config.toml
num_hidden_layers = 13
num_attention_heads = 7
hidden_act = "tanh_gelu"
bias = "none"
init = "normal"
init_std_qkv = 0.0289
init_std_o = 0.00567
learning_rate = 0.00228
max_grad_norm = 1.0
decay_shape = "cos"
final_lr_fraction = 0.05
max_seq_len = 2048
doc_mask = true
train_tokens = 1062000000
dataset = "wikipedia_en"
Each number is 128 + 24 x the weight over the matrix's rms, rounded and kept within 0 to 255. Layers, rows and columns count from 0. Numbers have three digits each.

# up: layer 3 MLP up, 896x448, rms 0.0672, rows 752-811, columns 0-111
# down: layer 3 MLP down (transposed), 896x448, rms 0.0446, rows 752-811, columns 0-111
up752:153130142099098110122110127107152172180129125146114113104118094174119126152136126165130122126150116173143146114116086121092093164117141119118135117128090160070128134124111121157142167128125138151162110136129157132108132121149097152171145153144126108138115156103157144158115121128130118109145128164108130109130099083116122123169089143129
down752:100102118160155120142134140149074095088120106148117118126152145113121123118095124084132140125093145103089111131163158143160133119127141140131096133114136074157155115102136164108113116129151118075096129122097086085125110134122144106106117103101117188151156108107113110106161145092136170126144088088098107121120136151144106117106180129116
up753:064119160142116164149128125112102142146146119147105137140115135135128135122120134157138139151160100083092141128112137163117156136115156081114105121173113147164190154194107123121081155162104110099131109099121162133121095151102171141117153127109062133125129115127178136165099172117115125154133139100172090108121105119134173116112109139133
down753:055140070104138093137129112143137109154146140127141112076097119095124098128171113128117109157115174137079098121152115113133128137104137137113109135159133101144147165112092153092127137130144161135121142104109099147136086126137136118156169140123135123159104109119155167121153126125104097121107099105129096106106133140133182112089127139124
up754:065108142138142132118126093146118116162125108134101152119094178116120100170079112152091166170072120176128095091144098144142120160170120136153144126103104161157147093097196107123127098116058093142131110115119108128147125140135151135155162156096133116137110144103096136135150113146088094119098155121085149107188149145120143094143110125164
down754:126133118107125143101117139132132154104124125098119131140146089120107117120151107125150123138181128088155127128126162142137120102114128125141114137163130151128106143136110111110149126146147174121141147109118116190139128133118105146110103092140133137117131153112144131127105138094134171129161115128130147153099135152119128129102157150085
up755:115124129125100136096088128103105095081150091129150087178138138129119120168088150101141099150121122124144130143127095110158108141122127152094098130122143128136114145099155143150100134125102130121091132128117144099133158099131104131175164154128112121134112095110134098130120124177130137127135175142133104120141138097123131120161113137165
down755:176149102114178114151153116125126125128137139155110159097107103139110135115135121107125147151147145131090143116143154122102141088109142121132149160083111133115133101158099120142132126114159140137149112121178089142114104173129135138097139114129149133105136170117148134132136132105121108139144113107133137091109128153091170149111132149084
up756:150145102120113113106167160112103116133108132075152172094155150079126183156151121079148146131116149119099109136143091126141104146124170139117147118124118142108117101126115154107150110092093076122118151087125119131083118123162142115121112110152131140162149096103137109106134127131143158113102116099122149134144130167125104124061161161146
down756:167156062166118112138125093108123107099099133167106094126143124154106130131123104082161102157188120138105139113111141084145096091089167141117121097145101153121151178143123119108140119128140120111113174142141135109125117102147133121169093160139180089130110110121113117119142155139094167155087158155062118167080086148136149116116115119118
up757:126148141067142139104144116123117133128133108147130118152142157151156155132161101134167149163165116179121082125104129135145144151144116104095081138135162125109117118122131130123113114133119130156133113172121162121093083126150145182132126109131133150168089132126138104174127092151121126139122098091111170106118117143132115127124150125135
down757:160105103154131097109132134128146161137146165147131125081104158134105109128112137124102129097128149137100150106156092131130155129145139119130143118116120130120128152115130102133101113127143132084092090128104077127137108119113119092079116099107112109108096125129161142150096155108120126135145130144120136170127084145101116138132125142109
up758:123147115124134146148160116120123123092148157121163168142131124126123154191159142140151097113133168146128131088152113120139119099124132138108169149104105078138147111123110154144120109109148134130099135123136128129131186123099101129131124142131127121107121140130092117110169118135122141147139138153146151150119100101123153119147112145182
down758:115136146149108127084079112118102114125092115121107085114115120154116100067126101092104111119119099105105163164156182156124131140138134114173126087139124178139074135154129113128149166127106103116120152138117107123148114141144167112123133150165135135151103131114159155124106144112128109148099097148122127144144156164129095125117131132087
up759:160156122119089139096095102110126139154130125085164148131137119140099131145092113169145092118114148165086144138124137077104104193122120092133157122132152133114155155114110142145091132105153139123170103100153114126090124155123139131161113167178108118114111117137115136131128087131115069120133107141144164127138141115118163148143101109088
down759:144140123140191131132103117172116115116138099138133115147125118140139089138135144137127152170158136100151143127127123136128127105127097150135106140148114151150118146147177110153102142120095125147111126098153140142179115136124115117105123115120142131147144089143142163113137135156138150127128156146163094116116147126110157103120137162113
up760:121126126146108091152143115140150129113136097161167156176131149106146160127140129100162123154146105139179112102094096127115105095134135054097123160107104132096149158145077100157134113125110092106142101110092143113103147090171095103145116111102070166120134091169146125131175149102093135099154141128122133109122142126135113114102110132156
down760:102152116146140136111111123142086129108096103131116134140124111145176095161085124094117089156126140106169144163123116130153150133116152166123141136108144143126105149148125095142129118123131088157076139110123114132122156146139143126122144164126122078127153122167118151058120139172169147133117181165117126131142096159152165167133154140087
up761:168175105136093104153079078139127144119123140093163126105135108139140132130115162138149130099129120141159083126140105098137145119125154092135156175134140150148138098109114161163120136127111143113104143117149160138090116157151102128093090120075109129112117152084137101131116126123151124113153092112137179108102128122132140176122134116157
down761:166121133133143137109127079137096126138143123129104067109075128126129104109139078094139129113099103102120131158123118113170151153092166127161149128117106127102158161098112111124170143150126121115101146144131145174053126115102130141137129138150084173085095132134144083087119146136106163119129122131131096140156130135126106114087160131153
up762:140132161157114139139104140132122157182155136101087158121170116084115108094160166119130109136122169117148147139162119122074120116105104162136124119078126145104121115134131133109140082146107120115132084124127141138114117085086112166115126152102128138159079164099149140106119127081088136120137120100048184155116115117153142161145136150125
down762:150137145113157120126124119141157088097108126171094172094123142137114117114096133117169155106099153131118105095159101111107165103145134152118097127135137138113130116114165186100060140119101120113110103104119091124136096097115137126129119121076135119138162094107155133111151121151165124105116136096091144147112159184139108131132168134107
up763:102117137126144153157077131120147175100109092168125156127138139105132154106145100156169155151126163150153162124127156127147112166162112152161141130139114123155112126098133163133145133136171166107145097129155159130155170155126112126126127132126145118140136142162170125098155165118137104138134094089158118127121122100166166177150119133124
down763:127123130148116132082122115150131185118140126107147150095129124100140103120186117115139118132141128116139126131143136130112157164088148081104117135134129136193106120136150155167111124153143118125145104111128133104108097120143164138139098126126111169127164128161166110133095119069133181112136114175109133144123127112102126098112126107114
up764:116106140101085137156114148115144131146114132118178141139160106105131137117163148163128171140117140098148095116158122128114119087156118174159085137154097134118110103110128155133146144122085115155107140137099132155141110133124139136111149127084078125128140132123146135168121155136145164145101107144116103058106143139123101128173138144054
down764:107088103107129152094166101125154116105116079112122154106118090178103114124089106160130119104139145078134116123054107120112169086120135098130147087120084149122128136141118124160088134083071117138110140094150113157133159099105116157147098122161128097118125129163100160101131134095103155119100111086087188089104131088160098122134167126175
up765:142140071087112115149090197168148088112108136138144102133163105144171125090135155099159122136137157159140131111138086127111134144122138082054132149127101111118127141099098110136103184074107118113170114127122142137114136109089136161110138100157080155150104110095116123077180142123123125109141121109133129144121131190160119142121154141085
down765:140153157148088143134136097056102137148158131126142147115093140115116146158091124129127151136116116128126117174086165115133128132117120166178131099100172131102109127154117148122154117148143144155114113153136126117159151197152130120102128131101121122122158130145134116122106095149120127159122150178121149103123118121107148141123113114113
up766:128127114134114160104134146122126169153156139137086164169128094118092135094125111123125118111121157154126138144136113101083135145108090133117121145138160128114095115138075156121116089094134140123068093157112098108140120115150104158111151142164121161107129104103166100168109118109124116163098093162166125123103127066117148108094123094131
down766:119145130165163132123191121139128108134131144120130117087142111148134125091139110100127122128156122075117129098112099087149157180132143111145145127130073152132119107141116093111100094134149160146115139110120132139111147124130113141143142127126122095150155131111117115112101135134108158093098136120129113099148127120139122125107156162135
up767:114150168139120136115141090136224141154108116160133137079136105104101162142153140184111112096135136131125091163100103134109115165119090162066124156167119159162172092071192162090103127144153107163167098134128159105125153152140103165135124182139107095116070131122113156129145105147123115137126074141115131119101102141116143145139109110151
down767:117118108120118144136139117127128108133108114173137135124114127089120172128122136110130148119139104135149110129106142149086118077108082114069140169112137130174141169107131178122118137164130190149110119103141136102098123153157168134130091184132075126124120062087114133160126151143161119142126158109126131149123169153116139097124081079086
up768:109113150144099097148110176144131153120131155153163115119118135106121075105160100124168145151139145115160118101106140099102145119141137131114122177134124148095142120110169120160077155119137124122135135114127131125156152166129065171116115120111139177098125155119068112123153106124105124138113141098133138099145116133145102124123158137104
down768:110123079088134158131128090108154125100132104113099126111145110146138113124123177151124099100162117118090145109121097120135107144112127133118141111118122101149110149114124137146143100111122128172135155106117161107131108108131175092126114106089141092094120114128133116113106147115111141122146131141155144159121126098124171146118145097132
up769:125075166121147151085142148165130115153169086117136096132126148151104131158108142100151110137130106185089118118130105128126154118148102105104107139110097147124128104139080132131118124143149102114133109116140167116127138125157153158128136135143109130154132144113115108097142128197132085124139086123116092121134089124130114128104120129170
down769:129116088114109109121136115136126111169089089114140137158087142111147130125131124162137110128132113057138121129116149114103127149134113076113067101101100120145130173147107157086123092143109166166118104128115107124130101126140134101162135146125162118162113094118119131142094128126102151105114196119112124132122132167106136114138164106083
up770:113135132117140094103101122126136091125131131141133148110126109133121102142119117199132095080119157101113152099134151127145086166135132186118114130115142114159150135114121130153130072138122089096140107089110143085128147094157159119164151121095132152155171104123137152111102120143109110132140083165134127113165147088180075155170113120119
down770:191108108163154149129141106115119138114138100142152137105104120105150149109128115034120134119115135109102113150129138109124123114136147081114104114122121161106134127098103122136111146109144158165108137126129133152168115125072107129128109114128137092135135125114113102110162121148124140115098140137172142144067112118104096082089134156163
up771:129100092124130128161103086175117138121108120131140141117133149144126118090171111121091112143111130155117107146129102091182110119126163155146094125087126127126124137143122172057096136112129108124144100105168230138107161132143152164155134099146127127127137143142124110132182114143174127130173126093191139171075148153114129163135150157114
down771:130134126141108140133117135141167086092085146140127123152142123143114109125117117111139141087138139129168129160138077142100144082145161128146100157140103150131120172107108131170125133156158117146135123108158119088139089113105110076117081123148138065158136097141090176099132144153159129135114112113104126114130112158096130134135146135166
up772:152126162141127080069140162144170112125139104149075120137142175115113106131156096153148131123197127131155155109093107123134160139132105123097155083155139136154115181085158139145121096188123149154145114139129080121106110120167119122136105117118108125123141138172099148137137110122128094113148091152116115082109118126132100122120162109143
down772:057099069148037143121113114173106156147109136105101158107113152109109172158099132152087125110114188169100122173117134111124112132092115094171080152117082094118090149075114154108069146120087117144073087163144083189126093107050120088143151133121117149125123129088114121152118112096182113120088094034119107120150116135098084174154114137136
up773:107159100085132102112110149098143130126162084093153125133182165110144129117177131102128137103123168135147110178117162124147131146065124139144132131111142123123125151135117138096122112135118159101113133091100124092129118087118151153075135175142136128131142161089114106165159106102101124141110158142141130142098160145110134092139120158155
down773:127117115077076113150090115081138102108126109142119141126151102104156099110117161120117166125118117168157101177145144124116127176113115128098144093142106122151114143146155177112108128149113133112114129116121113127113173127082079101081104115137125132118138140087100147126115110117106169147115093118133110123132143122133117118136090102119
up774:085124153112100122161088202119113157110149113155131137145108098074146174163159119136151112103086169131140143142172099085179172108150110128111088140113139168152133151133124115143152149175116109108123123119112091150138138132146148174134069117117103132130111106102132137125127129122053096127108119150140138097124147144152113114135123138115
down774:148146083115130097111134131107127111113101107129167109109147123173102077112120127133134163131124101156134125122101132105113124144137140122131126138110127122138121122121153156140094125112129120143120136126126170128114103099103121124092162154161139119127137118125113093130121184120154134097135104119147124149129136099103168112113123118110
up775:117121099137144121146148182126150107132147118120138098142130101127164108135145196141139156109129109148144119137107144100136158152127121119180155087120138147101102135139109165105117122126134117114130120139112146159139155127132131157113132114124108130138130138142129110124099137147145102115147122142117130155121139130142132088136100131116
down775:093107124147117126116147122143104120116078148169119129108128121154102150171127099097135088057112137111146109134115131168128104107155131172102141156128106102160147147136116141139102128137111104117116100125127119124118148126059137128126134181153127124111091097142080106102093123109080138213106101092137153120154120147115123131108134102147
up776:119128148182108128065070159131097088157139157105117127126153137139154121150111157130131146152146111140112104159117115124118098136115131146117107145114158112138097142119135126148119111160128144096125076155135152123114102151170169115091140118124136124149158122166113127153188121080160128144138133124125084086112158148127150153168171065145
down776:137146126110117124182124131157119124102158127144100143158101108107162127128148169139135077157118122127158159159167152117166124094115154122113137119144082070119136126111157088105144148153144108120140129094122149123136133108065122127112127125140144145112143147166122140142094116129128149140152140136118084135105095094130115116154128113112
up777:168131160116161115176161131119124113116131151143143140143144160109136122186120180152160174112105128176115145108087113149130146135107126094115101153145120153121102128113129103135140152070116141116159118084135079123139160122119147151123161129169153142146158111115126111166128083147138109124178110110162129140086152118141134115115139118101
down777:117134137101106099128104133129115117112142127172114129113120140129112156092123093172099121145120132134148142157143152135097097127118087134105101123149124133178138150127136084081145101131168127164102149155159116105145114121101125115106109120145121166058119111135088172138163105149124112139103105127141142133111095150081129147126146116125
up778:124123117083094140157139075129141134123105136152123117113102134134084146154104082173131139115130125104117134121123126104113179124154130145177120133156096095142152163131084090123162104145104126172136147156153083155177157172144169091165133148090151108166118129146129112086125119151113129125182116128156146121127142158128151121113114134144
down778:147119165140119106140111182155105117094127121139095139119135166136127089132110165103130123136105128136112150122162116148099090099103103068139117123104096161107152110138139082080123106131139114127119153108132160140126126101116069146102163091144131122124116139121157105137114097078119145119117133137093141132115116114138116136130092102136
up779:106112141104086094088140132121138122112133133094119132126145127143151133150137129132119119144129111103098120119114101118140112149094179158115117148165141149119119146134099114124109128138116105124111158100121113147130187126148159154100183172156066093149144100149170145141121136133139099118141128141141114146111116142134099114127098140114
down779:151136116143098102124146139127155113089121139126117112136104131148115121126128130107132145119093139152124115110084076154094144089122127140157106173156123124129100138130099114105136087099097173121133147125128120150131128132131144118127163126096112080119126137128129113116102153122112144112109107152126111115148122119132106172104112102106
up780:126113176128169148136123136072162119159139122119143159104132131099121112103157154151162154181178111166131142169109143155146098094172095113103148117142092136127123082143110129086121106126126105101174117089109109131110128118166147101138127112145110110090117070114140161133128131118114150121126087124134156115119191145122114111153128109109
down780:134130059113125106130150139152106139104158132138125102143089117140155160155063116088091121089095116130121116130120116119124115154123147152135105156112151107172130157088107121110137150132146129174143116140163125111133129089103112132148111153104133138132153161122134097131155120169119114100132178126120144124157092123126127153124135122173
up781:139120155116140156128078097129216096116084056125136158161090135146129151178150094102139122098131141121155114120064093171136148132106083104111088183146151122139166154184113132135125082104096108138166091134119111072077146106117136118145139126163127165126119093200121100108107146154132126124138153108144093142128102136120123109133118124158
down781:108162137113114127132128144140141107145072140068094111096104173152090148152126106123127139109101129112157084137147066129156106093117133082114094154108124140101139144064117138166125097122105118166203144158194130130119069118081108139111120128114116131101143125185136141091092165141081098174100083058063130150116156053135096103133092151152
up782:110110121128127149093163124140100126162165160164140145116132138091114123128104092124114096137089104138148129176127109134150142172144119134130093146121123056127119145109113194112131136081129129178169138108069137132067119141132108126124088144101120126147164161137095111173163141114153121117139137135134116120177139157145113168141127180159
down782:090127165123140095114089076105151090099093144107137135170134156088092123060138098100124179127183102110115122142126135098172108121160134132116117115168127152141117143141112104128114177150144196134089134126161107151106097118168046098173107104118145067124083085141114124109071108131152114103163120115160124111114148169130132115172091084093
up783:116178110120144124143091161130136128158096078135126123146166106115103108180165122138124130128134160163144141142129155055131142148127122117113148130116188117118112133112113150097132122155095113128121132143146141149155145106121097124150087141130096077168101090132114128154123091095124114124130107128138107144128134130159073115109124129121
down783:162103123143111126106131103159096120120157193141129127120134130146157155100115108095161126132127119111103125119137128192147126107142124144115146119124103141117179133118161129172135124124139161143145133094139126102119143151130155108113161105116125203074156195153117131117111133161115146093155161121080132123131139152107142131160096155103
up784:146193138120124123170128203125122183114165156133120110134152144090157105168160121119145119140150099084195126128144145152106099107137117138123118182110125136122107143164126114156132153095125106117156119104090133130172111145114146111117112156132100155130143085140127116113142110129095095137130135130113126102139128098112132170126121121117
down784:119136109162126138136111159074114170080150181129121106160081091140160085092125121167144091123146123155114122136130115143092106129148064123112133113137159130050179192109131136124101116139163125133098146115149151102122185184132139161137127120155112119112195103139132138127103112126118155183094084134171128112127114104134124122122209163138
up785:141162134066113103176177091125173120093174125103123133115139186105107152160120130148116176169103146119118143120097147133106164196131138115117142137171133132149143154145128128109125116107122138126148110114151122116131140116136135138065142149130159142132145137168100143121154101123125111164179086117089130097095090176124108168147115113105
down785:151135107153147102116146104133097080138087131126122147138094152064127143113150140085137143101127117127085162105119153145106124118106129121114112102158152116147151113130163135139118148125113139160147108130108130118127116103111137138132124157087118160121155051116120157125101120132146095127126167117100097122171125089117165076126149128105
up786:103141120147159158132145154130088142146154118155117120139181120135134136111164135152112152107122121100149128141171119137123160121143107128104160113114124116124161127110150094136140137142084146107150102138164122146107124118123113100167142135137125091116111150147132109100099143110133146101128108125152074148118117133125164131135156120121
down786:110127090143146167155135150135101122134123095152100111120139164161125162103141128149122134122109172122168151147173136154124132073108126137121155149168123072122160089080166138157062129124093129145110119166152110137135099145130102118173108127131107087092122082096127108106097170120116151095111114137157100150111160119093145097153153126116
up787:102138120056141144168135104116197140140168125129109135120131092126190124139162131123094130119145127137115102134139170119086105104131141134103134150152178099081126140125135109108136117127113143112111109095136143186107121161124095153104110124130114118105147141114132087094137126158121148153111149143120156098112117095114150121134100099136
down787:150158116077154105156112103134088127123132111181148130123101169086125145149124104115106078102146150106134116167128171137115139099119162129127150115115137157170152141162132110104133153137124120101131146145134127174138151093169091108136142161149091090157147103141119160123137145151134125102135147130126115146160129143105139106101102113132
up788:175125124098108135124124131114118131130124121187106159124123139132120126131120122140133132127151134042138107154149171144127156120071118140152118108125127142114125170133131140114173137122117100162142102104127090118107123130099125124125137125132137117132139144134096154138084146100108161154106112146147106178133156140126080162105140136141
down788:124114167173112119164127097160109078114128104139143091126115156140093130122139129125138095158118104160122112128082114137104112113131123099140157109084138095142087078158169124129108126109144125114073127148145109126124121161098125162182174122105165127124121077128162153109123090164104118126120147119107143111112156113120150147121085132082
up789:134121090130099132144065154100119141100086151115143139138135163077124149140064104100130099118110169146137104126083168134157149102145134168101135145096114129165128081096146114132169139098090134109134131139130134125133108158157114131130118129127126118121137083073178136140149158116163101143073107136136144078115161144137088117111155173125
down789:147124122110128053134114112080093158130132128090116098132126118095125156106104130113088123136121139140163136140172147117114133106131110126114148162157132069146146105112143140086133112129126115130147120172162129128164106082125094118153126109131096144100119150107092124145137129170135171102135109143155140141107110131120125106121130121159
up790:161122162123102117148093136081117143143112095113125139107065119102176095131101112119114100151099129145147170206121066078168133127129101138114129100111125126158163147166108128101121154145091110145182132122154170119112189132164145191092139131157123146093103078170120116175146094136157110078091100163151113174131142146156122134141153124178
down790:149109087152061099119090162149137172065113118099158144087113074135118111107111134115107094124134081116144151153149100153112121156125151194115081148115100139148157152129141117149120160138131106114118114084109156102115142074126067173118149139154098080115157106138093114148130120150124155086122083141113097111118112121128085094136138133188
up791:109159149158129132142105146072125087169106159140132180114148150152103156114089144143152145104127137138107102145080141092166139119140113143159096166140173122159107111102148095107116130104138133126119110146088126148165140151103140113088135165137140115116104163118115100142135104132152113118092098134145130127122121119111176149130129145196
down791:076156110183115165181117092116114124160112147153139103178102112120132170093100130156146161125129161095113131109100182139123094194104126105087131132086092140081103084120149105116116129098161074121117180101124142145146111144125114163134154131163103102120124119182190133141117114117147158141133121161148142169117108158121106140169129136111
up792:157105133060119110164106147081156165110117112177106163104144115110107126130136031157089164164143172150127150131113102133207104123159164126077071161139108101088168137133119108106129129168102157139138132118148168103119168101142144156092121174195103133132095202137151126083132091140127080161109165100108168127121132160116084105127122072106
down792:145122139118124133139142110120117154119141137134105120112151112111078138104123086124101126157139150085105147169109110128131105112093161121112099139138112095114159130150146120097129126110135132105148140140148129121148164126103148127084144180171166081118137131120125126130108105097074116159125174112134131162131136157112118125096153114139
up793:106141116118141137154149131173112107152154082103174135128137120107149151132163156127117093078157165109180109121165116114134135109121114148139169136154129128145134170092160129133102120099123119108115126123118158123119134149076163167128155146156114122134111142126108132107158106142174183181100131182118142107100133101160167119205081113150
down793:140127143122116144128143159108156152113125144161098128148149137150133104118105106119125155167149104162132134124117138130114100153117187141100087177164101131124136122178107096123137145119128145137082140145137109150121131135210101094144156160100132091163123150123166172154123124121156101104131119088107096107130110156121092142082146105124
up794:122099129089128107117129162125132131103102118142115092098101120186136128168155133118135112134106117135172082098121157142120135154138121194137119144162106081132108138136129140148114153121092195156106096145151118142132147105128169144126140137108104120157134107059147134174131121125122139148110127174138166125145144146161114144183150100078
down794:106115180046099155088130087174087078148199105102094155159090205102160116112112154146078126102101145111102128162106125134113106132147125132160096084081132104151101122085169125095113176138164088117125116155121145118151115145132138091113137113135129125091087091155119112168102168126146101124098112105149117129150131115088094125123135098076
up795:145106161134109143095099096147109165110115112135164128119122128094176151102142127154117084123108125133128120117134130098170128086101106179151159108113129132118121119125121124143158113148123104127164171145124137148118127136166118103131101090110112129126085119110132143110125122152079142115132108123131115153088151136106147103133096091136
down795:130143083141130123139164137072122120113134114146110119117081120144122116110115164134121158140150130074105135120131113099125195103106158120105137125133131113123158148131116125101131129117134097145145136138147146136169111141135127120095141099149173108104090145139122132117154095118127132152149176087110139134109146131096142154147150086157
up796:135163125110085135115090128119113138115099140111129119121106191113136139115129138127130117126163120112153148119092159084194098119108108124060173155082112105148142106124109108139126139135080140148093122156135117101121151128110152161093123151134134159129137110109164104095173128075140156106141138135144093105134101143143134126161110144149
down796:164151105164158142190121140114147134085145162119094101120102096143140128148139117066117100137120137101140130179133158105131127146113137103157143142160156096169146108099120142147140148170131150130155138146159138115149136153146093119118154146125162164085127127146146073163134130153088119164099105100135117122133142088142153143140097130135
up797:142142135155138126097070093134095115145149124174158113150145124105163117150140157152181088147128111117144093108126111150120152136112139137121140108150116126142148146160131141099131109130125131100119100148115111129145128150171152144151105130141157120140159150119153125140119122106175121116103156148156108128135139117160116153141147198127
down797:145143101082142139155091110173123117126105081168130059125152157122156130147132130130145116148107112137154131088117103144129174148157131128096170108123096111172120108146148131143144085104153133111130095168119132143130152134131151163176113083127128110145106144110153142102103105179174128146086126126124135138176133137123150113123144134107
up798:148168097133099153108135115117113159101160146139173102151148129123142113121151147107131125149126142158140140123135118132132113179141147144155101146151151135123153139108156107125116104114125085154137135119110116160139124109114082144131122132127110184122110123131135135140127081157142077125115163121115131098127127087117154101130159126142
down798:143114147120162126100124123116122112175102131165095151128156140134152158130154131134146139147159149117115129130144139132178112089114122115128147109134112128162118083127129116124141150135128112112148137122133147122119106149116165132144104132133136108107162107098140125147140140124128138134116128129105158168113145135160124127133127107119
up799:182135108105089126111133147151137128122139101155132173121192146120126107116147065109175104141155117137122102192126139084132141133123117130105109094113140136128108125121114122115133140130125105162101119121118147145106141131132118128083083151179115140135110111134152098170171138109131155160151112118130118137102160127104114118142091152143
down799:138133114141148125119127148128138101125122154104126113156103089139105136120114128106099119137129139124126138144128146143122132134121139120097107108103131128148118124153148084141117144140147106105124146173143129099101118126135109151124141133108165111095128121134144138086109108139096123126138163108116108116121114127120153112116127108140
up800:113122143128130134103118118146105120119106134153146137061088128113085122073116158140152163117163122137134101127145181132110152123125083134143069122144068097178137105139142083160176152149106159173152130140116110117150089178120128123129146122114091130151144096156136160133168084108117171129135110054133097080148109136122120069134123087139
down800:146113130076133176187112104159147150133071131122111107122128137120152164086096129170109112115127103107133136131111134133122108124126139139107116098170090115163145105105146120149156135117111134127160154183141097177171083162120122125158193101116138135127099089145121156154143140145156118179126138075132112151064156135135138097153138136044
up801:157098203137156152162168115169121125102107130086139123133134166132116152137135159157146129130135142126113148136046136155123165118152101115138104183118118142155130159123140104161109136136127087131089129092137135128123117088108089105095135139149065154101119092142115095100163150133172133116112095144134131165125141119122115131079123143108
down801:141140078112137103126123146093153102150088111171092092104125123146127160143136114097143123096162102092112116141171168136131072132096139147129149101126155130123096091135143118144137153131081137160178131172123115086119159129112165133164121112132182062169105112139112130117075104159069126143154131116107107086123119170131106092118137144167
up802:130138128079118124150099154106104124104072132177166128152100122135147089107170064102148103137075120153123155128121140158137133114136132129120118108124116119134149135166129085172145121132118110146137112164129134134081123117143135114107145126125111162107118138102111112147146123147125132133117121128101136153111149141120114147162084105109
down802:154159151178145136117165116133141119152153114072119155101165127112117173150114201142129146118174147148133091134132082114122136132083128124109143120102128149093116112094087184066126155114133092122129122101150108120134118141144135126122111123131140106158126089139136146095123131109098085106139097126183127106156103115111133152078141131165
up803:126086109096155130136112110136155134131106201130157082132107072128122144152099101175095106120123121186158128107179097150096145089093124129121098157094140135105131144137143130166133167123115162087120123129109136149136159151097138123131116094101124111120118190089154173133141143095154163142138127169133139123131109128139117173152103165109
down803:093136133124147163155141147165117105137151115127088141122194153109134134101137137125081138105157146086161088130111169099127115147110165118099116139129116184093139115058127099155120167157084122071115135168151127057153137123110164108126123110134169126114115113135132094116171063126086080137119130123131136126131132101138147100130150084148
up804:148112168131161085126139120161129174118127121164080110153108109121111108134142099157109069111133093161126136134133144151126110136109147157119143127156100158092143135139107148107107143126123143127154150145123164164156141134108136119131067148129130122159195075127096120133123128117120134128127134108144137146107125159151129122123108157127
down804:168122137150109095086149113132156166136165138117117124169137097099169147107103095135119092135144122134172136151100123108139109151166161131138110112094126095102102152140113114149132124146111103109114132108113183151090116145094107134149137135119097105132145124104094127113094125090092144141128141154121132133096107102121118114145095128150
up805:145090143133094095118156142126136131122072139157094143140096084108151108129109099102109136124125135122131124129105161123132106151155124130131135142135105151107102122117136109134099150134109130160134102137116088142182096135112106126105121165183118130105140121099145145137106098142103101130163126108119101118115081137141117119082105164130
down805:118095116139133132087151195110122139153141136144096128089132150120168090135126131145132108131112177132148123104096142144080130127124129171139148122134101123098125105147140124096116184074180173144116147125125097125150115138124104186115131130183116133154097108112080149157116077124101128122132113139115108123112141148114154136113162127073
up806:140127142116130128115135144123151144076098143124127095106142135128108182150140146176137099141161167148111139137112116118145138133139125058132099110155139110098102129135075127123141177125131137134141125110129150133128115127122130163125117115184133109108126117105126115077125152133105085094112128139152152141120140114136081145119119162093
down806:122064113109096145132115083133118146142135102151138165121139123111124126135096145118143165114103155126134120109120126109131126125106135150131138126090096121135145122134110132160146077118092130112108134112135116092147148141118096136142183155132158146156119092116120132121171155147153154181116122105139107100143125159164118120098128126139
up807:107099155143108094156139086103126114093171131155149116133132128157154086126145162163121121145132148117102086108118090090092150136134115122137117123181132111185128163151138115120090159102130123084104107161114152164094158119118129109130126150164124125152136150097123144153124147128100126129112126103096123135099128147134129140138137109157
down807:154129099146154116133147154105118109151100125105085085126136116123134117120148106118099110151124121104095141123121127165107117104115129095137121151141138115095097138159131131087169129125103081093127148123118102145108125130150133157099166100158155103090115125120078130117108120148100128130120172119106161167118117132117119095116122084174
up808:113133128130117106102150105135084149149098122121134130134146146129096107141116125152115110107148098130089153124133114133108076101121144129127101102104141107098113135118126149112115116144103116178154111157150136168109129120138126134145092135137115110122150112151104149116112138106170115160114120090148132124141141120077118119109157131106
down808:172103097138104127116133176139173061125144142103158115148110109112127144105173128132109110153091140134120141069126137098101156147112091120136138156126100129146125147115156112105132141096120107082104142118077102123144114139135149130107150137168122099042076127109148101084115126094132075089146128140129126156156098117116141126124124124128
up809:110161115110138116090112110132091146113115093126152164123131146150130155143113122133120106086142153138134107033099110140125100143126142144178156114127129120161134139133157116154128131152108072145101126097173192097112116123138154105110184124122148105134132135120134142135098111088111111105113131144163123115093126154110133141100145119091
down809:148077111143124138137117129083179115118091117152118122147111112141110133140152119093140158144112135145137174171161125117110145123151124119111110115152168086104120152092088135095147088112141142129127154099104073121129147129146146159135092111130143115096091098107154123099131129118165141133121126116094134110132124096119102140113119123142
up810:133161129161153093111117140147081109149117153111157141134156155152116157121161153147108175111080128094123142144140124147137132151106129110144129118124122123103126133147157156120109114132127140117130091124157114137120144123091140067105103110134112108102115098120120087141179153157132142169131173130159136107134108132175116116133122101116
down810:133155126186127126140146104112094143116130139141123104094187093138125102127106142119155113146171129132115156132125124152127108153168124130058129106102098153116129083184135126100151134136178098115132186116152169139129131166152141142141104130128164163140115142127186151175137113158121150111080133137173136111057120160111162123118120142140
up811:142136162118104152125123136122142120123114150115103136120115116109115129147101143123145151102192134120144149139143111116130131165114082133145107118145131125104151115116138137111077154151114143124158101075114144120137081149102086129125137144100102160136122141141108125102104135147154152104143117153144101159127085104173119075136126146156
down811:147134136135112158160127172167099088106153116134106131120196118093118121116161130132118105150155122112074107085135141107107133153134104185118167109154144125171161084154116129130087095129087133138130109137104111128133141155139093155121115138149122117125116080093102135123122091130133159153148087105113170149136150122188149073123171109159